From a checkpoint of a small transformer trained on Wikipedia.
Size: vocabulary 32000, 24.1M parameters.
Each number is 128 + 32 x the weight over its row's rms, rounded and kept within 0 to 255. Layers, rows and columns count from 0. The size above them is the row's rms in percent of the matrix's.

# layer 2 MLP down (transposed), 1152x320, rms 0.108, rows 725-749, columns 192-255
size [107  93  95  98 103 109  88 109  91 116  98  91  94  98  99 108 102 105 108  94  98  99 105 109  96]
[[164 108  92  80 148 165 101 131  59  93 118  78  94 155 116 122  71 122 134 156 122  82 167  94 147 144 192 133 143  83 147 162 213 159 164  99  98 162 138 105 112 108 169 176  59 171 159 143 127 164 111 156 119  84 182 102 101 132 131  95 130 148  89 132]
 [153 130 115 132 118  72 116  96  73 122  66 178 131  90 103  85  82 124 139 173 125 184 105  78 131 131 125  81 160 146 161 110  95 189 148 127 195 136 127  93 107  59 130 146 129 169  73 158  89  67  83 109 127 153 107 109  52 106 121 115 162  89 110 141]
 [160 121 121 139 124  95 173  52 104 129 149  98 149 139 112  98 155 179 139  82  85  99 150 152 159 177 136 128 155  91 100 147 124 186 145 135 151 162 107  88 108 137 148  78  94 156 136 148  70 167 103 141  73 170 164 141 156 137 131  91  93  48 134 144]
 [193 156 146 211  98 167 139 110 132 135 127 109  95 115 147 153 144 159 120 131 169 115  99 183 197 163 115 114 131 132 119 159 119 166 134 145  95 106 110 210  82 123  80 163 114 107 119 142 127 155 151 124  99  67 129 148 174  88 111 141 176 117 140 128]
 [168 113 104 116 120 141 186  88 188 165 136 109 155 101 130  84 118  82 107  81 173 118 145 147 115  90 146 147 124 140 100 126 184  71 103 139 154 136  88 115 114 145 113  62 146 134 111 122  94 186  99  88 101 101 136 152  77 129 127  90 127 102 131  98]
 [110 178  83 160 132 129 121 145 117 146  95  96 117 168 126 181 127  83 152 121 128 158 137 125 146 114 166 112 134 156  78 153 107 196 190 111 147 144  74 171 129  88 125 150 122 132 104  60 113 139 131  99 100 144  97 140 106 161 111 125 121 135 143  86]
 [167 137 124 144 170 169 101 129 166 126 104  43  87  95 120 139 144 134  88  88 156 142 105  56  99 155 160 125  78 111 143  93 140 137  97 165 120 122 178 161 112 104 133 139 141 119  94 148 144 130 153 122 120 148  96  83 169 119 111 120 138  37  80 111]
 [ 86 151 157 148 152  97 109 137 152  61 178 135 101  67 171 122 112  92 140 193 101 104  60 135 168 124 155  96 150  98 126 175 127  98 143 126  87 134 128 161 139 109 138 210 124 137 163 118 173 183 182  99  92 164  73 167  95 103 114  52 158 105 104 149]
 [ 99 171 119 139 177  58 102 134 130 177 149  92 141 201 131 127  87  82 194 148 142 121 102 107 124 133  82  86 177 103  91 129 146 141 128 156 134 107 200 160 134 136  95 126 119 133 147 112 139 151 149 112 153 139 130 149 195  18 133 100 146 133  80 113]
 [116 130 142 116 121 118 120 145  86 122 161 153 137 132  99  65  82  87 108 138 171 108 152 184 155 154 183  77 122 105 142 152 145 154  80 133 128  80 112  70 114 106  76 190 135 136 149 137 132 104 134 155 168  93 146 129 141 122  81 105 164 126  91 116]
 [133 197 132 120  57 101  66 146  86 167  88 168 108 140 119 205 115 138 167 148 173 128 103 115  97  81 137 145 101 136 116 204 109 158  95  84  93 153 125  93 163 163 115 149 141 221 137 189 158 139 105  93  89 146 109 130 134 149 168 108 127 148 109 180]
 [154 169 157 178 102  85 152 191 107 126 166 164 140 100  93 156 156 113  79 105  96  63 114  90 151 180 126 105 164  91 101 143 135 130  90  96  91  74 166 155 152 133 108 143 157 118 148 105 136 187 132 112 136 137 139  92 178 137 159 144 146 141 109  77]
 [187  86  72 164 118 143 114  85 115 125 150 157 137 162 139  71 174 135 119  70 177 128  86 138 162 152 110 130 191 161 159 159 114 138 143 152 143 106 129  99 158 153 143 114 119 121 128 121 121 109 137 149 106 142 130 166 121 151 179  73 158  70 153  99]
 [133 131  94 126  93 113 132 124 160  92 111 177  83  80 123 131  72 113 124 161 154 199 123 103 117 133 141  94 145 149 145 149 140 124 165 144 142 137 168 154 120 107 153 152 106  99 115 146 184 126 150 109 126 171 129  82 175 117 100 181 104 191 138 135]
 [126  53  97 100 188 128 124 143 132  72 128 153 106 122  98 119 210 203 137 119 147 106  93 150 138 138  89 177 153  91 109 148  63 128 164 112  92 182 117 153 116 146 118 170 137 132 142 116 175 116  90  72 130 155  98  82 177 133 138 158 139 125 133 180]
 [139 154  39 148  88 156  98 183 121  87 157 132 105 120 127 162  69  93 143 168  99 128 100 120 104  79  94 129 105 159 124  74 141 103 156 175  95 162 169 173 191 138  63 144 126 116 139 105 144 153 120 147  97  67 162  89 120 124 101 193  84 127 119  89]
 [ 69  75 161 134 119 126 134 140 171 136 105 137 135  94 132 132 116  84 103 148 116 121 115 147 139  96 130 111 140 117 147 145 118 142 106 115 146 135 182 110  79 135 174 105 174 124  92 207 119  80  97 108 145  87 131 119 124 147 127 215 143 129 144  58]
 [111  87 181 142 170  75 186  68  59 147 157 165 121 164 133 126 168 139 124 142 188 145 164  99 149 131 131 121 138  81 141  39 187 146 123  94 139 154 131 128 113 142 123  96  57 144 103 132 113 190 179 100 172 161 112 151 121 143 112 117 180 129 112 138]
 [108 132  94 121 131 133 107  80 158 155 216 107 133 103 137 107 129 158 139 133 113 103  79 125 132 121 118 112 156 144  80 157  88 153 134 149 101 104 113  98 154 123 141 113 130 158  96 119 141 134 141  95 120 129  91 139 124 128 147 173 156 157 134 135]
 [160 161 142 169 105 169 145 139 134  78 116 138 186 148 194 193 129 131 136  90 119 104 122 142 101 133 159 104 102 148 182 166 136 163 171  71 188 130 105 111 152  78 197 116 155 179  97 118 162  97 150 161 102  84 134 150 120 137 121  93 128 122  70 123]
 [113 113 123 176 144 158 107 151 116 143 179 168 144  86 140 169 166 210 177  95 121  69 143 126 135 111 111 118 105  94 155 134  64  74 150 163 195  99 144 150 171 116 157  86 150 107 147  93  79 100 104 126 154 144  98  95 150 116 159 110 138 156 104 155]
 [ 88 152  85 135 105 200 125 117  88 143 127  78 222  90 153 144  93 105 112 126 112  81 153 128 155 173 151 150  83 158 147 162 150 134 110 109 101 121 103 178 160 101 127 133 145 119 103  73 139  65  77 179 128 149 135  96 109  94 117  87  83 163  94 108]
 [ 97 145 176 124 153  73 135 101 123 178 206  62 131 102 119 145 150 151 142 132 152 113 140 116 137 159 129 144 167 101  94 150 103 197 126 115 148  62  81 111 108 151  91 148 124 149 192 109  77 112 134  91 147 133 141 167 175  84 128 145 140 119 116 118]
 [ 77 172 105 130 185  98 176 141 167 176 124 172 156 167 113 102 152 150 173  98 133 169 165 147 102  92 148 116 110 187 135 123  76 136  92 145 113 186  90 165 145 109 147 195 124 121 107 101 104 157 116  77  94 112 140 155 155  78 155 139 108 129 140 154]
 [166  97 125 162 154 194  85 145 129 138 110 123 106 108 160 106 173 158 103 122 117  85  97  80 126 245 163 163 118  94 110 138  92 132 110  90 118 137  76 125 121 133 164  62 191 131 138  88 104 144  91 142  67 149 172 160  87 108 104 111 134 132 130 175]]
# layer 2 MLP up, 1152x320, rms 0.115, rows 726-749, columns 192-255
size [ 92 101 100 106 110  87 119  94 108 107  96  90  95  93 117  92  96 104  88  99 108  97 104 100]
[[142 125 120 133 127 177 145 172  77  71  93 175  84 136 135 132 133 140 147 122  85 107 148 186 169 157 165 121 169 124 131 163 111 123  96 161 143 179 160 114 143  97 127 113 159 112 130 114  71 148 114  58 123 100 118 195  97  93 178 150 128 133 161 206]
 [151  60 183 176 144 172 125 119 157 138 119  79 222 135 162 114 132 168  80 140 130 135 138 162  84 140 121 133  86 135 192  80 121  96 145 162 120 117 177 120 203  67  84 119 124 144 150 196  93 123 145 122 141 121 110  89  65 125 105 145  61 106 150 123]
 [119  99 130 128 177 128 155 145 179 113 101 147 132  86 139  59 130 187 128 185 112 157 133 135 114 122 154 149 130 157  62 116 159  95 172  80 110 126 159  90 165 128  98  99 106 166 149  78  59  91 159 164 116 116 170 134 120 210  94 222 130 107 123 141]
 [172 140 127 107 103  82 111 167 157 103 145  67  90  73 111 127 111  72 194 125 165  87  96  43 130  83 124 101 138 157 104 124 143 148 129 116 136 128  47 124 135 164 143 129 168 110 150 106 137 154 150 124 112  94  94 117 123 130 128  99 102 125 114 161]
 [110  92 114 125 129 148 152 107 121 124 116 132  93 146 122  56 150 110 136 173  97 145 140 152  94  48 171 177 145 167 146  97 126 117  72 111 134 205  63  35  74 110  86 132  85  81 134  89 117  83 129 119 121 179 130  78 129 155 152 183  84 107 136 177]
 [128 126 114 180 173 109 121 111 175 156 158  81 113  88 137 190 170 142 135  94 145 121 155 150 127 135 153 124  88 129 142 129 132 200 143 114 123 139 156 157 163  58 138  96 136 161  91 198 140 187  67 114 170 102 155 109 197 152 132 119 142  65 199 107]
 [120 111 183 120  79 162  98 113 105 121  70 149 149 146 102 129 202 152 133 175 117 131  94 217 111 117  70  90 117 159 147 184 130  97 103 158 159 126 125 132 142 161 117 210 171 166 137 115  69 156  96  82 192 106 119 159 123  95 134 104 112 110 139 128]
 [141 139 169 163 144 134 122 125 106 104  93  96 145 151 103  79 156 128  80 117  98  84 140 185 102 177 133 128  73 220 116 182 110 120 102 150 152 129  95 168 131 133 127 143 183 187 126 153 102 105  75  82 151 154 113 131 144 131  73 119 160 131 106  91]
 [146 155 123 119 112 180 124  95  68 133 174  81 107 165 102 140 184 119 143 127 136 101 127 101 121 129  86 126 118 143 150 121  71 129 105  74  94  82  98 148  89  89 140 110 151  90 140  81 152 150  90  96 173  93 163 104 127 163  75 137  98 139 140 127]
 [140 144 132 108 136 112 136 143 131 126 104 147 142 109 179  79  98 141 120  67  94 157 124 148 148 146 112 145 107 137 125  54 109 164 122 181 102 157 133 160 105 150 121 168 145 135 170 135 142  98 133 134 162 101 148  94  98 119 101 145 176 121 175  77]
 [131 147 167 133 141 191 124 139 184 122 141  40 136 153 149 150 181 127 114 212 136 122 167 122 109 158 125 156  69  91 157 149 131 129 141 126 149  59  99 132 131 138 132 100 109 126 129 151 148  64  64 149 127 119  70 129  77 127 113 122 122 109 100 134]
 [102 119  79 126  75 139 203 123 121 177 144 141 102 161  95  66 126 171  90 137 119 136 146 133 100 158 115 129 135 200  92 115  99 104  97 157  92 124 127 116 161 146 110  73  98 124 187 118 105 184 100 119 104 141 126 133  60 120 109 125  70 127 134 110]
 [ 72  59 110  86 158 137 153 112 127  81 143 100 132  89 125 165 176 126 102 126 116  80 173 165 130 105 141  79 154 179 138 126 123 140 180 154 109 146 139 135 135 135 147 126 158 138 104 169 176 130 151  36 159 106 162  93  82 160  87 167  84 147 119 115]
 [148 113 177  88 212 113  93 127 164 121 136  82 108 162 132 123 140  85 138 146 162 136 130 110 161  71 110 158 100 152  91 153 149 159  71 102 150 130 159  79 138 102 164 104 115 134 191 125 139 131 129 196 144 157  92 100  84 114  65 124 127 164 128 104]
 [128 107 168 112  89 143 140 150 156 117  80 110 159 140 156 125  86 164 186 150 143 158 149 132 191 137 132  84 132 148 105 173 128 109 137 189  92 181 136 103  98  93 133 131 140 149 133 114 112 152 128  79 128 153 125 106 116 151 102 145 107 172 140 145]
 [124  71 163 163 114 145 194 151 140 190 186  99 150 143 110 102  95 102 136  95 134  51 112 120 184 163 157 164 134 104  94 114  94  99 125 163 130 160 109 135  92 130 143 147 162 142  64 108 133  92 109 166 133 181  96 131 109 147 157 163 110 135 135  86]
 [141 101 101 147 208 157  90  68 120 140 118  96  95 168  85 142 123  70 145 181 169 124 186 125 118 129  69 131  74 104 130 111  85 100 101 160 184 102 146 121  91 156 103 139 130 159  94 149 108 195 111 175 105 169 120 138 133 130 142 110 167 102 112 214]
 [104  98 117 158 156 132 187 114 190 129 114 167 177 165  80 110 132 200 126 170  72  84 142 178 111 156  95 125  90 139 153 160 117  96 108 138 112  73 179 105  73 133  93 189  89 124 107 114  84 143 177 138 131 146  85 198  89  93 105 143 119 171 144 153]
 [127 130 119 131 128 105 105  82 180 137 144 196 151 172 169 107  67  93 115 150 154 148 139 164 183 185  90 114 164 123 131 112 160  98 111 146 107 143  94 170  82 122 151 146 149 107 164  60 157  76 170  68 142 171 148  50 163  66 138 146 169 116 202 117]
 [ 96 134 160 143  93  99 150 172 129 114 154 113 127  86 182 104 113 133 133 165 175 194  95 134 129 178 126 119 158 146 146  79 106 199 112 187  76 126 123 144  78 142 126 124  92 137 121 184 111 165 158 109 122 101 183 101  95 114 102 140 120 194 162  96]
 [155 113 150  88 124 142  61 117  88 109 141 130  82 137  94 109 108  62 111  94  61 160 129 139 147 127  97 142 177 162  91 106 117 136 100 189 146 169 162  62  99 157 121 146  64 132 150 171 105 107 128  65 162  79  92 144 115 162 109 109 164 131 117 125]
 [171 140 143  96 125 180  38 137  93  57 150 155 149 119 118  82 124 101 145  94  88  96 131  80 149 141 136 108 151 170 116 208 115 184 115 101 130 114  82 194 158  58 179 145  99  88 129 189 113 167 152  71 137 167 176 140  90  82 162 113 132 127 125 106]
 [ 95  71 163 134 180 162 150 121 138 170 132 111 151  77 152 139 159 149  84 114 133 118 140  85 187  93 137 136  67 128 136 150 124 124 177  97 129 155  91 127  96 125 115 154 146 115 198 146 152 124 161 127 159 142 175  89  99 174 208  99 111 144 170  55]
 [ 83  87 100 123  25 161 151 130 159 150 155  91 108 138 131  79  79 115 163 138 158  70 129 214  73 125 123 125 126 111 133 145  85 167  88 117  91 116  82  85 147 107 110  91 169 130  99 160 130 160 118 130 163  51 131 100 143 142 138 125 144 102 158 123]]